Weights of a small GPT-style language model, trained from scratch on English Wikipedia.
Size: width 256, 8 heads of 32, MLP 1024 tanh GELU, vocabulary 898, 9.97M parameters.
Each number is 128 + 24 x the weight over its row's rms, rounded and kept within 0 to 255. Layers, rows and columns count from 0. Numbers have three digits each. The size before them is the row's rms in percent of the matrix's.

# up: layer 2 MLP up, 1024x256, rms 0.137, rows 552-578, columns 0-255
# down: layer 2 MLP down (transposed), 1024x256, rms 0.129, rows 552-578, columns 0-255
up552 099:157141130110129113090132145152170124124143089100142134115089099189116080112104123110112141129172147089094128092132144120134151201171116146110126123140132123111128121146164126139078125148116107135174128092115138164061142130153080116096130095124118116117154094149119156149122147134138131144134151168115163134084144148117136174110126115140144091098147142137121092126114156126152141112135136106113140124130117129073151106090135115137142111143168121110144129148076125130143110107117139103154125100129157144120112140113129141141173108155094171145169148160087130121146136125125129049147117109130114103116148089129091097136166128174136123132149121132149145135135126155144122138095116116072124136174111109140125114134163157107099090146133165097104102141168098111103131127102072
down552 097:149132126130113116110141080145096151141170086146165159121119168109094107110154099118136112078141158139064154148115131078124127098121109106103156093121118135099155114078095151143139084139111130098145128165121086148105162164104107134139096116168153115114132127104152108090150126138174133128164170113125136133148109113122180147127125110161128165163094130125108120119174112095135126150154112135138097117140128121145132127165125097140170123131120183107092133142136097107094169141134150152114110133154146117117139127130180119093112128099153135146130100147123106140116150109150132136133138098138136099118132085088116122136113165146142172184139123116079164106130107125134155148091176139177114132129096108201121126121138133132105135114145127076126115132113115119121143104140172
up553 104:139126111122126090148136148195171106143109142142110107141173176163106084168133106158101110116103122101123162111121141120114142115140093090143095139150142131110148108108143121141092076100130156131113116068121121127137147135141140104101142171146123117123096171172121145110107138109084162112114157133138092194133121109101143120146137131119118108152120117136125106148118128126127104116131128071115143135128154142180141142147181103106131125154155145089169131108141141152151124135190138135140180141154145154146126132170120160109137176090190122101115142121196130105116121091100095113155122144135121111097097149158135148120129079157099125114118142109098113110134140134119115109112154095147115121123127122088117131138149088138101117150080123147176127137114128112142081114125129
down553 102:156126146121164112103093107147118151108076103130145111126120146138171123141117121146134085141161164130158117128129172109108145115121111106135100142121176114118162121162114111094106137105145163132120098112131119130103133149132097137090126141114124126128104129139144148112143124145138114209137111104110129101095139100118132120089126078102098116144145141145131154146098083146067157119114143088169172136133122098158136148162131116089137144080120109102160137086118116158167133126169130084101099174147104163120127099160120139130149139135135120165166146145146141089163133165076085100150114133133118111164111115105178119113139099124149146138119173105150119107120121155151142158165128097120169107109125105100142096160161116129092132155118139113120098096159177135152105144137163
up554 099:135075097101139158137067107115070112097088098113128184122122097135145118127143141105138106137101134130093133131173132128118165107161151142128151153117127094104125166130152141120155135106125093159119166170132121118142087132156098145146107165124142144149098157131146135119134137154166144156114149100130120136146166134147135139124135129141166100081143120128133140144099156132116177100082127115166153145129136116053138167139165106152163160125139144105085132111122130125134102099152100140100126082106145122126145132119132103101149113103167133142182141141179122109165151149129103163095121151080163141133124128093135082159136110166078105136119099123130096141175127093161118129098114107101121102126128123156117120129118142151112111117178117112121124130116102178124114159144155
down554 100:140117121153104131106130121112142111110151128162150127073137087129152131109118100128081134102127125092129127137110117158111119140080127160121140152120149152158126101128117121146119101093108130149132134082116130135094137123131117137129159103146169103111116139128114112103139077120102151113095179124114120101087121117093173155132145104146123129116136120123146130112105117123126159148088078131140123091137154179129099094152117103131103132135142141166175136127147158140094150154119088148141136139132145180171143130119148181124133125133134198181119142106084119131115102133094143110138141114147147102168157085147112109133144157160104136130173147130163113142132143140151168115132116165144112115112150110094112131157134153068095087122106148045145147116143103176132098079123163
up555 103:094154129099150098091135102129127151104110116113120086100157148156159138136117149136158109134126128124107103158203119106119107109117139148174115151161151101128120116122128158113104106119131160129102102111116181169109138059127115122073135114181140187130122121125143120137141094136120110154085119127101144139111173127132106129118106120169166103089168130141121184139119144063128148153123132145126145125142143147156109133106111130145150155130116120103113132116093104191112106132124185147110134098119113134155145158107151120094167159113178081107110136146139166111082134158119116111082158126120121124126172152133163085106125171168126153149132144092131108157098147149118100120105116119131160129095120115118137155142128103151118145152133133101129107090127139135172144110138139
down555 100:160100124111113141113157115156152131153167151137164167174119092119111141105149120144136097104149160164147154107132137159123133109105122146130126118100109105128157112158144109189162110158121134135134087105108109155107121134131106106189119131093120112129117164139071120094112198115093152129128116121156119151144116155099125117147180122100107146120118113173134105144133180119158123133113153114125139132138110115096126148106095102133133127104145109105119152143131126112140129098146125053122123130132130129152130139152106112139116065090123077120114093104128167137108150110142152140145074121135134130117080105124153136159135135131146114142173159168152145085123116103125100133118096127118108131149133181138076116156112110117125148133149114072132121162091064147165130145139173
up556 101:158088113154124192164162166143131144148115139142115087135145103124125102092112137174107080148132122142106107148129164102132115144090113135161152094113158133105100133121128163173152171138142123117128098150122170123106120107136115091126123128123155107126195149131112144107121133126128147148176137105133165121097123153115139158134117120125093148103119073126112129123077109125160153166097116145137069117141121115100088142113120146134132107117146152146190095128114117156121151142105145135117094136143126118165097124101114113147167152112137124073096125160165111159125131113075184145119181163143070131160150128080079129149132158151147161151143123087136110142116098144112085118157149108133148150136102129115117141101140118153135139122112129121128161133153164125102129138135147
down556 096:112120127129142155137155153114139155112112128117104101116120166103099139157106138111073108149141126129146169100166120117083120177116121147177143111128142106135111156138135084144155117140107076133117116172100146147127141063157153130129086132124131118106138128093122105121070110158148140147100124155144141143073163135156129134142147129173128151153105089153123128128126116105171130130103164107147115127164125094116144167084135155142128121129111132148132152127117155135113158138133092069152129156121106179155101105097123099123175140176097082103128139130165153139149123170090126153140210133151119120136149118114134136154118144111112129123114153084082127114117136133131113106142148096122113124135084107113145162085160134140123142107151141140105105123125151103084093149081114
up557 104:173097150149166117157136127100113115132114101091101092102128144104162119161165101123139111130110144160121155134098093150135110175102123106150095128135084089157105128116135094161149185102145123134117193104118092106112127160153122125086161142115134132092133132133111138093112139153187127087152142111122184126110120124110161158140129108098110121093132136138164182142125123126149120115122157106108103149138153126161185126104087135139123121108131117142092153128133147136159085143142140130118156141133162140135157087152080144119167095141101136126147097133129120111135131134112144125134123133087089117146063118115104152165155135153137161152100112127168131110103147143140112172124102136093117119138111131157125116113133123151147133134122141099121149188163104099143109143058107
down557 104:148095150133144180102155130122107116134142151096158108103082130135136113158146167157099133099120105134147175113133125131146129152139126160140125129119127093128152121105129151126099117145148152104096110103083080128112099128108140154101120146111096136129128143154122132173113131150158115068138141119129158160133070119162120171114154094128147098150117120124102092139121115087149155117130122139108139156133167141147112175127112170163092092118110111101146106165136080112155116124096161155146120139169128131115207116149103095136194120114132145110106123130087153109095087123130149088163126102127143103057129137170127141132155120174119118108095140170133113117157118064095146122142103099121106158110139163125105158138136115126143125147145130145157115132128139108137136107108112
up558 102:121115122106134157107088121146138152157150142128109162130142197108098121145124165119164134136144163142144082141157117127084112130113105151122142152143117118136166135133140137129114153135105123173135127154156113159140103137159122128125148135115096079147090117121130129125156150072120126073157138143111142150083176123138129079111074130123128136142136081150153102188088122131154117111169148130162148116146114121140158123095130127119144150147122120137181164126152126135128161120121089115116122115125103100148107084130142124085140141138155082121127146153116133114128133143109079148085087135180105196132110095101119124062136158138145135106153129135115131131132141086131124145155156105086143157090132141093130171104138160152163129099121170113093111122108146164115105123145148
down558 099:093112117113133127118113123131115109122141095170127128149122109119137125145120123106136136103128129139136131075131104120120157106115108101130125151147097121118092126168155087148110118111179111133124134139105121141129147142132165121162130122136133159081161141127132136090161143120153105142080167118111125139104074121134092116125158105146156161143122125149122124059166085163112157145133140107107137142108125126104110117097065106123093128155095138087151094180135145102114108144182107105152142116134103092129123126143182178120146150156159158139175173109134072133152117127068201146126098103119132123128116106149150163162112100074125113131107141140170138116153145106139140109140173149128128118111146138137167158131120126133136129159120087082162093130147123147133148134132090
up559 100:115152142190151163138136125125151142116104133119136115100153085146097117089152119113155072162116151126151134142145131138143134097132163097191122134101163109168122091148126119113127122142144177170149133142127094154140117132136152111159116124154137129132112138124101124183112130169117105161156142083112129125130095124113124113111146163109129118136156119147140151103124138136160089092130107154145144138182096124093147122114178166111121113117130101112123126122136156160087138135107098137143156161127149150126119132135158073145156143127152162182124108139093144119158144114096175112142122048127069126100120127114108119105121161102101141126124147131176101149121173118089164150101133143128124124079121144081157124129093117094165114117118134099119129103163122101122125125175115
down559 098:110147161105117135119135115099168099115122136162166129112091145107126065177135136092141143111121147091132114102117103114141143149140123152115111108119145146139104118107156110097106135123106112117136127116099136117141097104131145113097122119107173122158167127111131167100139118119139155116112110168150152124127131135172095104101121155138090218109119150145122122104159135132115098170126146126108111080133139130082165099173081115170114150137104101151144106139147086131115140116146137121124108073094166141144117158163127111163102116100117115130096180101184137116130119133153136091119107141161131125133161128153148127121155141165121113124124120145103123101112141097113130164128147092107138135127147125122137111165148132140163135114170069128097129104070133162099163178154176
up560 081:129139118091152112108152151136130112131072126160070101136096152109162123119119124129135092162109127123135132113121137171107086137119139096115118158130120107129106096142138149110109105118123155154170120106116125124134116121131147137122106103168084135127154164121169120155137145112144153128152109112137089121107102126154129146140135129144158127160065094127128101149135121143131180103119156155119109091140162153123168184148120170167117153148137131100137143139189082093126125106125131143149137127122160143154145123119133118117136188113175091096136151153154101107129164124120086074121094114111107102121165117134147135093124169105166120133168104131125164104149106121166104136158145126133117120126118092158145086149147149094138110143110064120104118173099095066139103117111110
down560 093:109123133169113150159114126088128133113178134103137169100114104133090127139119139137124145100152107116145123137170118127148144099145111143154091119138151156158144166139116102110140126124106096131090143141136140120147120162107104121132120150107162131079098147128103111124108095146144098112137160140137156122130129098083155160092140159117087100108139171108161142120130102165124064149142124115096147154156101139156135067117137122097121132085141126139118158105082162145096164094124129129077117133113108120100122141119136138135163078126106153161101109134107123139144115125159132153146147128138136183099074136125095093142120080152091135110084145114122115146151150103096118106151128116107164152144131156112122163147111109202145138144150146089152143088160135172138160151119167
up561 100:123137109122108128126153133120136143088109169132076090125153116110141135145108111150132094150141113180155111130120141136141136096166140110119108161148086090154096116148107136172113110128157157121126174143131132140145110128140095110098101117135134084086121111116138126141124162101106142097137139147142090094089136167079159125099105112131102091145145110150136104126132143165136145132146118139119171143119170104117132101104117130137101191118133120114134153124100082160171141101088176086154158105132128154129095139153095085100124139121125124097121101166095116108111129161100154108114129157160127154148130136131153119163118170161144154124142099146149142127112127030160101098134140176119113140128109141135153109128064196133107122124110119117125122098106130126115114142132132
down561 102:132150142178118118116191103104111158107139175097133124132153122155139150100134127133141135121080138115088156140108122137150117119119162178111158139113135160118110125115128132125172141161139139122117111109118106099152101134155178124094130133117126220133113074135111088171098132117114122121111093119147132186096124157135156122124165145153101102119138136116156136114134147129137125118155118111117081163136150145098180127095132171094110141140129112104108162136167157099184138173121148094120123141159096095083181183138087132128172130145097103143107124097119168132135101099112136101142099116113124145107100116153116145124130146130134104139125129106093149112151109132097107118121124113137120132133138097105124124137101133135122104153122094061116168162117122101143118166115108
up562 103:131118073098155140087141145155168127146110149144134121114127127102110151149112162164148115117115161121160124130114170114109185194118140122125163105121093087177114124148141114121155151121118106150121178121127155133101112163124109156162098142121134117096144122113084114134111130131113112089124090111087134119104120102118103133106089134109141161139144112116139097098120121125125132115125113106146093115125159122121173102155108164130160158115162151162122182162107137142103139093145158130173130113124176097083132144117166159093145147130130148120146157119132097132103173106147140131095172128121161133138066108117120120129100139148131166133150179105099148104119098137146135131140173133137156130151135159145154155077097151134123125131152151095105137163186081126109099125120116
down562 104:109132123123107168170147135146118138143174172113107135138084139170092147138125149209128146167135097141129105067154111168137161130145101098143127087129121098132161118116157144123142117135128094144136147150084083101164106091149126134073117102112092099140110163107151094123112095158138095119080109093139129120108100151112143178136153153153096164164097139143089148141122178116131123100087095159126078164108119122142122135116159108120133167116116132122139159127115103089177128131115128111175114126149130139113147155151111114157134115140134080130154136141150138149148110116120120118150106130129123104166133178134095093130118161127139112144096129140115114160170120105144165143127100140093140122125129129108144126087114097121089132149137139142116152123102164089111159117145119
up563 099:109121135122097163137165072140111145117123125154109172106125145097160125173128114126179138148107115144142162121123135124120142131141098153145134113085125099107096121119102203115122144099123113133130123150115145161102140114102117136145150136110136117117094099157103077131133110135143156137120167117078161115113165119114122135124082140163086160099116142144161113125151161150137155163137167173148127110154089111122165159159146133121131115148141086094173151110139144137137140139145125123093143123117125107136129108127162136122166133125171189118127115162124103117108106166081151138156134151107120147102131089146150097123099141094170138104145116141100116144096117130109058154169127091089173133130138106151132126078134142126140151126102167148153141167109107134166109098120085
down563 096:145121100108127159120158133132128177139162099103101071146113102169131148090131183115103146094143152166128099119115148137068120152119107156118122160130130137104145159127132116076064115194151107109121152156164141105123130177087138144130126155113102130123142094092124137072139174129118187135148173096123110097116146082122149113146122130120131130137148132111137122134100149152120176123155137131129136139165171091118080145088118136116109093123144122131119196092107160145120147152116140143147148115140159128138128143130100131147106114140155115139123117112126133145137138147129110137100167117148166126111160144115105098130114125110132130064158094122124078166096116113155149111133111145093144140143103146125115137122139153125153094082148144095074136100122131114130125098131117
up564 098:113103122125165099139138159139191158144165107141120128193103185119104135152105151181155112139079133162148097113064132125122155119132127141109086107115082129149107117097156134074129144153130180110123079113109103156127142148142120131073123094143104112120120108090116104152134130157136135120130120103151053100130156129142141141119121131146148153122185098122117141108107127127130159137110156139155119152176120122163152136142136120137091141112173138126164094129141146140126118102123159151118174149134123152134173107125113148144123127077129152155151110112111087078147156132119130127133126101122114095144142136140173097092103175154122143159133135125123117133125175130159167141122114124130136128079101126154103162138169167122128166113121151111145115135125112136112141119152151
down564 101:134135127120127144083195134114166154138118162126089129128152102123164123151145163120097113141116128091148134100138125163142119109103109136128139134137156104152087098156106080150118145131153143126149135123145121120162085131148118113120187168122082130106119140085110162115151168145102113112131193140092144138140143123121140118099057118083089136162141072112135102134108117124111139127151134147141160081126102160165110113196104160128110139147103142098122076169105154119143139133176098135104164113138142080128128123157142103108090131137119100159116117099161142127144089102155106133123134113148116095092143138126150109121093136159152165112144080117095150156148139118112102140104139101107163137178135156089122126166143123109146113120121119162124116142142134124119124131125133
up565 100:105143147123162153166124126135137142168094155120110150130108127141119160147106143084123148092123109157116144117088124097143147105110103132158149128137144153113157094125125175153119109091122094085195113148107104139133138109088126092100187132131129142133112184118100115103139097055185127132137130172136106068123126087115128136112100147130073177121142157129140132141172076143125123137117104133125104127119090139152150119137124146080130134158136150130122184112127070106169126121124107116125191154145150146117136120128088136126141107131120152156103136152117128146118128133091136134096085127107135137116120131107152167158120115100127092143117120150137121101155130143122118080120115154126119160158093109121097129148145111171102116105141130150113120133142147105122166113073093
down565 094:107161108149161126117126132151122126159118103126151140119120115121084096126140104154114141141145144123155157160130148137112155066144115143087112173132125104135103155109180113104115149146122131164086124114171117143109111147144105150132142105127127104143147118137120169125142134140083133113155120080159165188137130158154113146154154084130136148133101115152127108112137176159110135143138156089149116131124152116084138176116081089174097129075130100112165084180131156127111142124141107094165104122101100118161104116085157133116156130148140124131132107085116125112132151122143085101169133137152136105127130145110120109172131110127120140135121108109137119129095127087126089151151138156086140077129150113094175126130166132075092138142100138079128128105103133138102122121166171
up566 096:088123133123143132149091155108128136140145136168131130152113153109135145121077152145156098151108100147094158117120167139141110141103135062147093125141126124130125086139145102159108101113110154111140136091108170120138135091124120082150130148135127112157132147128129099129091116080149143120129152149136085200175129135085153157095140164087122110108126112124135108145119124098108114114112123125127123105120104110157104130122140163181132132106150144099128109134154134133136136139164139138141137064117133111125127112170141115163127110144131077103130129143093150118124079081169162099148102129160154170163175180125154151136100149103108089136122076130115093095140111167143126140156112113159163101148166142108128119101123142121075160131127131146178101120134142121155146122109162
down566 101:144147138135157152114132125166164107132086149106102169158098157086107102178153167153116153120095123116124122140147068126129110139136139112116115155154127090184151126134164090081117124128154159138109139134176109168111084113078114135106132142128105097122168107142121169080145120116141107135113139125135136123072172129129150142115106130118128106123157169163190143111165127119124134074122154152104155119163103120112157164104110147126115106129138082076122143143118112121104122147131130170123135167144121113123099103139116128112120146128144176146145141126140102113096139183094143138106141128091161111157132116107128092107126091090090106160138102151129141127154133140108122118132136088197124097116135115132130132143131075152135131141090127116120112163109137174104138117124101
up567 110:134152111146146133132152140119169129130120147112126115142115145156119109125157129108099131144112133145119158165129142136119100133059155154138128104162138099106122166111093113131124143089144098116132145114098099145149128098088150110142152142123137131155104127128106151124167108129153101117094122177137061137117114146087144094112116118147150123126144117139152111111109091128105143100078160138115121109132129133131133115125124190177150102155163090168119208141129149125118133132132175130156137127117119070135161138149130120100141115143150162098098138119096102104127161120150098139140126109109100163104134094166114097103133138100128146145115118137112094148152123167139115168117114153128144103119111154167162108142149113105094156068093117176127112089134149097075091186086142
down567 102:119128136125145131174134137084145116112143150102109101146117130121114134129132171095120143135141134153153109107110101151098110132111137167187128139124107141106122145148106117110137115113119081115114092104122131145143141095086095135161135121135166155125079148123140169093131109111138083166131117126104085083114111107125121145115133099113181143121126139099142120124105142129081115129117141158123165120124149122120141107134144212165117105178151106170131192131136121118147164125119159108133133102109109127154122120143151141117125124157141147079136096095124113098107158086164133188143165117146129156129154096142129085111149144137158126125130125135122105130182155149154122151127135131120115115118127116159142078157147108125120137085093161165130048130121135106066095168124149
up568 098:149136164156081130121160130120133118156107144153131109073106132129125112146118141106088136101130101155125100109155092131115086120120128116091140140135170099093157128167098095140128110115150120098146116134105156121150145093171103171118156141113145147172122207124091132124133139108112120167144155154084111122136112155116159131154127189133155118166128175144176146135121130108118121119138120102095142124142179169128114109132119136141111110113159132089108133125142104080115102150135100101162153126133143137147130129084159146163123129149054136113112142152115146154152134122110140124160113111109128122076149113089114123132146103132144119149111156124107099108113173136186124143107127109142114125130119150141111101149136127103116096162100078132170140146145082080134167173128154
down568 100:088072144141135157109138130108084142117133106143147116101123136129118117162106143158132142152123109139167119106170148145110132135136125127082146117145160120130133115154124158139125157125092148135128110145085182138122145163156138136128150143101148116129125153127104099138149123166141155153146095105147132119107100115134155136084139133100091101155155141178129142163138133109113108131127132091101145096119206114128071117186150122101124104123138178128091130135117114129122158116130142111162133105128180164169074129123101165126077114134074128120087122107074125100160121113133161150163101137111120133122100067116158111158111136105131136120140149140106122170115157129120101178104133144102114138126110103133123092128088120089134134134094134082119118174132148107116120171170141
up569 098:128150108155094088141119096138057154157098116137160158132117100132114124120128150089131146130135095099127109117151113169150165098110151111140118107149144177088183126175145154127092135144134114152069116152159110178161103099148134113058151146157112152143054120121097133099142128107186152107148117125134157113093107094147136112148172154094148160108162136128157146100123112127115148122180098103111148169158143143109134132136146112160134130089081131154129146107129106148136094142136151083112119068145109090128133129145117109132145093142150123123095128111124108101132089144135154110115136103164124127115171128132125086145119150124133163128151113155131152131134140113151117158127117114117121114126124141132158144135107102131103145108136086162130115187138154117123147117117124
down569 095:123141149117102063145119111176072139172111175116141168158143115156080111099129120097133117124137146166088105137135143117115151113152113101122143092124095129099141128121140166161119139152159094140087153147123112160148123133156112095106121122100088092112086145123140124069140121137164147112126118121130154083102116131094113078099190142122194122130155146110119178119150109116118166100150134125115133139181144146144156149137137110139121104124115125152158090144125117143145164111106149120120101113159107123124154153115144157095105124094135115111131079067098109131134164160157168135143156141146098126148117137118132091129090137103165147130106131181116125142101143126166150131149144102137151151115109138118164120125125146127071118129130118128117108173118147115092141122141099
up570 113:109133100162179178131110103150123164157109121124116106082155094163145110093138135166132120121146126132145129131108097098128143124104171117161083086113065145104112140182160112152141151124133101136110142122153116151163153132145171104154142136166171108099136140153116105131127138128096083106121170174158122129095150158128117096139135136127098141148137115161099093118134119118180119158102143123122147074159110177150115132137083127120145110130105123126132165131101126045133110108145083126093122142141112118136154136114143131125073151116123141097118102144142130133172134157148087134119129140141095190118111129106119158121140146144106106139109134121154093091127137112145127152112105098139149111132112124097108102106131124089137107127168143165092106147119118162159117105095148
down570 113:133130112166132158085114085153132173135104139169103146138111137120130146122143128135130110107136108118107102137136094102071144152131116112116120106127083092074118143136137128141130125129154111156165152091147150150146115122163162143131139096157121112102124087127119170131147145133105130160125169163140112114099162192131107147153125110135106110139130098141112106091115058139153105123110135144147120108145122109140147143152117108114125129187144094117120147183136128107141051125170140112075163155123134150138149145103138155110072132094139164110126063143130136084130109176148150157126130136136092157139085155118151106139138142151109090164131150151168120119087142086135101150128126137144114128160126144117127129134142106120100101173100126137105100091127132154157144093114131
up571 100:066110110159136192122189124155113114104132139148175145104110116130124104127117147156115115098121120150135137109143127109139130101095129123149109119105093118104097133116138151123123160154145126127133106128126118124137136179111094106162145126145157097134162134135114161115108089106130121120137161129131176102102128155116126136142114135095133132154116086125141134130148122094151121143099107132042103128109126116129061165071117156140150138126158139156119112176151126113150101088080189156148110159147146125133108081099162110105149166070085150132117125130098162146124123132122140112110127104145180170141143125121121133175092107141133159125149115175169129158092125115116131104133112107161129155114144139104150091119157109109141123138169132149110126097172136128149147122092128
down571 097:126159136078071058119118156106111138146146138154086104133156133140163158118147143080113118130169136122094122142115132165146094175165104107149113138190178131174151118147074141134126111081107094122127140136137136136113148113088137157115119124132136144143075150175155137125135149159153113143102146140152076159136113126122139134155159099145135161093152141135135117123131127181103145124131142164162141154129140115101157097180136141117110105136100095132120112097109117157128123153145115088126179133138108115116132153109110145124117115135164122145147108129120117159114156130147087163129096136146096090122108110129151092108164126098140112110062103097085130131133133171108130152113108111131157103146130141141110152139133140134129163115081082132160115119120123100111102090150123
up572 100:114087134086152145119135083143135147213089133168136139104129145137149116107141138147143134098108121130138153152115097150133158060135077116121118089129137086131148120135119136118098151171113126152121083145138095104128108165103104130167105140097110147145175125088148151099117094099131106140131147157134157118140115123147104121151112116125134141141137104112119120137145151097092114133159112144117159157150154110087157128162151100108093090119136135135138121151132096124152092146106074152129124120143167159122141115107148135072145118164095111063095075138174137108108149117108144104122131119175191171129105175076150139126087093133110130124125112142128134101129132133096121107172101093141092122108149118119148132122129139141130119138149125114104108131154144138120135142164157
down572 093:154152135141114098137136129122098136129105112134096115123137152106120144105189112171144136163144131114108171141136110091084135095119108137104135095115123113138167131080088108174132107088130098135133087147099115122095133125123115136113120122140175166132140144115130099153104134140124103118142108113141107119120171134147107083160168105171104153132080154150142125132173136126100171129100151133132129082145149155183209104143141116129101145155069144138138123148144148098108118121130153130149117084073139126138143160167113089138137111152132112127095114127130132158138109090148174126131110126137106123124146121107128128133132165129125121164098120117131118127114143160120097128116153159115138109112130104129161089147150193139103118149118133189078148158104071167118119132135093
up573 095:175146120162127098110129114118115111128132122118159152131155105116149115136126118105170116181105138100143136125100149118102159109145106123164149172138114090108129146128178145141158140099106117126123121077127118146111107159130135134169118116129134101140128130172090175133157159130109130152103105135126111157077105156162125142156153127103115141150150050127125097096106115103131164126118092142169088152189109103123165132111113118137137117126140121091144107121138135110111127103152137131113147129194144117149160160126156174112121147092154158120117106144116109152130114141104087099089125131090106106140130153128129121129121119201184128086121117148078107111148117161135121148067137153090115094138133145127104058134096143127160119091150107128142121135139111133112104126149135
down573 097:128134151135114142135117160149158136146141104134172112122096165150091134109132126176125114081140139171172126137165099123140118179112117130124139130123129167111149154113104131133143107144154107116150128189123132114134128125172100124110136129132137117075113115117180105138093097096143125109129162175133116105171110145141120124092122145145112147132158199111128107139153112115114131111083115109135100162083150126154119102150154108101083125149139098155088132073113140140138132106089156106169107136087131139111154102144100078160151122137104114142114140138139126140079139137096126126173110149151135161132123126113115141162124149058088108136109128115129110139155125107082130072166103062133132158128136123114145178126110130159084113120120137109105105143155127155141159123114108
up574 106:150118139120091132154107122125132144140070111122093122116126090069160077119094151109134082149099178126080130208200137090105142166139114128144165128156127151138127110137169147092090105138066110140107145124145116177113098112130118148118094179110140127124093097151104133111121134128124124131168133107132103155117190144125163141121115144121166087133112137155149122127120126103133086104108117143137135119132142163152121129125099134104111133136155128127113105143124156127127149133141110102144112171139158101136096110111093134124126133154142128116121162166141079172112162091103144104118115129139116143110121125092167148086140103136157152157147141122125118132119102151131121103090136130134156116110092120110115127126105139116095145128153125091137177132191162132124169134166129
down574 112:159120117127133142106166185131142069121093148129156084092149104109157128127149127124141102131151136099145108166110186145141101121078149148105138091107127154141110127185139157118116089122097104117151136122141092127145141146111096126132138114098119119141136125129127118134089163102131098118152148167082093128132131135163137102056114135160134129111146133081100138154207109104131103105131178107142123136158111143105098117106125089127110126165145133143122131119108156162108133154149145082163098140110146133121128100103093164117127135127135131089165154127133116145118158132127133167128130127177145171130144125093102130155124141115123114101134152116128124162138072144141113185126106137117154165151125111104181145099122124088184106116128131094133151110106132116099095124150147
up575 105:160140147103115152119159141050115171122101126164114189143144142150119119109120151119131152129134165134134082126054083135166107145123089124125103126104115081145117137154170103102124153164128140149142118138160161119126127161132086156141113125132178148108123148097092138108120107133174119164135080154143139145136124153116131159130133144101111130131149083112139145126113114113082122102149118092128112132116121082116112147123153143131101125118114159153122180154113095083150133134124140151173115122142108160130084125105132113100160116119093173085147099160153131112143147124117163100150182114141158125154129181099126119151100092134122118137122135128147121086108140131119115131094119126150089122165125114102139155170132144129107133113162124090123119079120149106147114165084142
down575 099:127129141112099083149114140140124128120056105128162125095146141038114094130145114144132121117102126139153170145139184114122071145112137149118124117151134116090111104116114124140117129137137164140127153128143117148122143101123176136121122120117085136101138124110143166155132196130097108113150156132135128130144161112157204105109132118160095128129171169129127099127144072164173153152126155154134088108127135150195131091084125111141130103125105084106133128160141137142142106132123128130131141111141121107101139091123117128155138108144142111145148119146152114188123105113125160160118143093140100125147158136168147091110114147090107145150087131121103145110129141115142142099132158157083119136131128115164102112094157140121120093122121137124096142130087086123139129082168126
up576 094:118094130164130143137130106136153098100158092122147156104160173120133132113092171143089110134162161129104089137134127191121149120149167118127132137167156085111157146134144140123158117123125127130135085111165126132142068184109115139138144126169122175120092169122168140109154169128123105082098094160129092107123150132128135160141089178133121127099117078119122169171118066108118134130088098128122157080152079154141114129132109144148159167125123126151141133140119122119132122117153139072152109123150159128109109102103086108090102093139146155079127134155092120127123112127110118133127088150126140096138120108134102141139128128131118103128140121126131110168102138157116134110146112102115118123114132121110112111098098116108119137150138124114111157137181200087125105129131154
down576 093:144129114115139106115117122127112183142114132133172083104110109173089163119138143118141146189135150111161118112116131123140133139093109139079113095067146126126106065120124155107087132126111127123152156147096139126112129115150102152120119124120117111117140092107115084099114133125157137146133145120101142143141095148127122114076162134119160155168157159124159067112141149135106110090131192093146115176146132150121117113135147097099103105140131140111120084187158132163089124147142099165152127156141155141092110177192120146121150151124123122151119130119098115119109153118125139108111175126130130136124118135158153081148124135144143160130096127173115121104157159117136164146115127155111128125122145135093147135108166168147133114138123094107092106096097117149097157123073105
up577 100:090124181108134100148121131091130124156106077127105146102118123113106131122103136113143150133117172153210146146075126099126103133125133103108116141118038122099128097107140158118098075129141146159100127139174149166133111122129150127114155140122165113076144122123148119162147093106137109135117088098121126118121117076153115128075115114145144140143109096208149088151114131145143144111157131149153156126116112120117117167094128150119123131093142133165084141146162127149138106135156124147133122111141126151149146143117140145074150117157174107133140152140092132133126138140137143110115111143146152098105122130152122111113107091134130174141159080129129103100123171111131168128160081108111133143134126120103113119096106149081135079109117155132130169116158140140137129123132101
down577 102:110121103115103130128157114128134124130194095084141112091176113120113164125109153122102119120128144126152098113145137143188128167126124174086126110094099151111106109116099090124140083117097117171152129174147165137122121131144148113094156158128149118162162110185146101132136159112106103129181160107099134128137112101103102166113143121084155147144122148110130121110127129114173103110149158140167162141102101138125139148127108114119118131146094131120093120175158102113119105125163152124133114097159127120097138123124128153170114151125131113187132103106160120119083124126146097126108116161123159091116112168146106150133085149133103131115103119116129121149150069154097145106168129153124120144126173124097096100104117161142157090115094142097139125147128135095103167128174149
up578 100:144114143139125090138130110135148135142167086141133143112115104137130128119192111134129105142151130120162160134108077187128121133175132166112098144173158145143140149081137107155132114148134121132123135143085113129115110093136130128088111156099100112160120117120132151120119120168103157131110189098151162117114109139145120156131091152118104119137126171161131146116142114108121130144161147141148138146177142137073153149109097137133079138108095129094123130135115147087169087150089141170094110106155148081139106082121160152156104131143137134134159165121118092065136154141131154102132120100160134128113149147122161119127130181165149131139105166111163109110121161117140091139118116111108165124127120114123110111115111164115147074085155134082148100098127126160153086109119139
down578 097:140126134162113111116154114125079133140111130104116108128123134151125076158134177120088131163130114127121191157151120111101130107124118137149137153138153111141117100133120153086128167116154131097169152151096112159139150112121125136124157142086101089125113130147132144097152124100101166149119097163133112143101173186090139111115101104103123135141119137175128124152117141138108091142112108105113140120132103122126100166141175164117158131109160131141143143092128119120126102112157125110090157157104099149142099147127079139083148126120153099085092088136143156139125148137147129131127090121170113124115107172132100153148133159139119076115141123160108143153159140126119120140184109103105111128182124084095134124147133123077160090145119130099172103137157156105108099188097159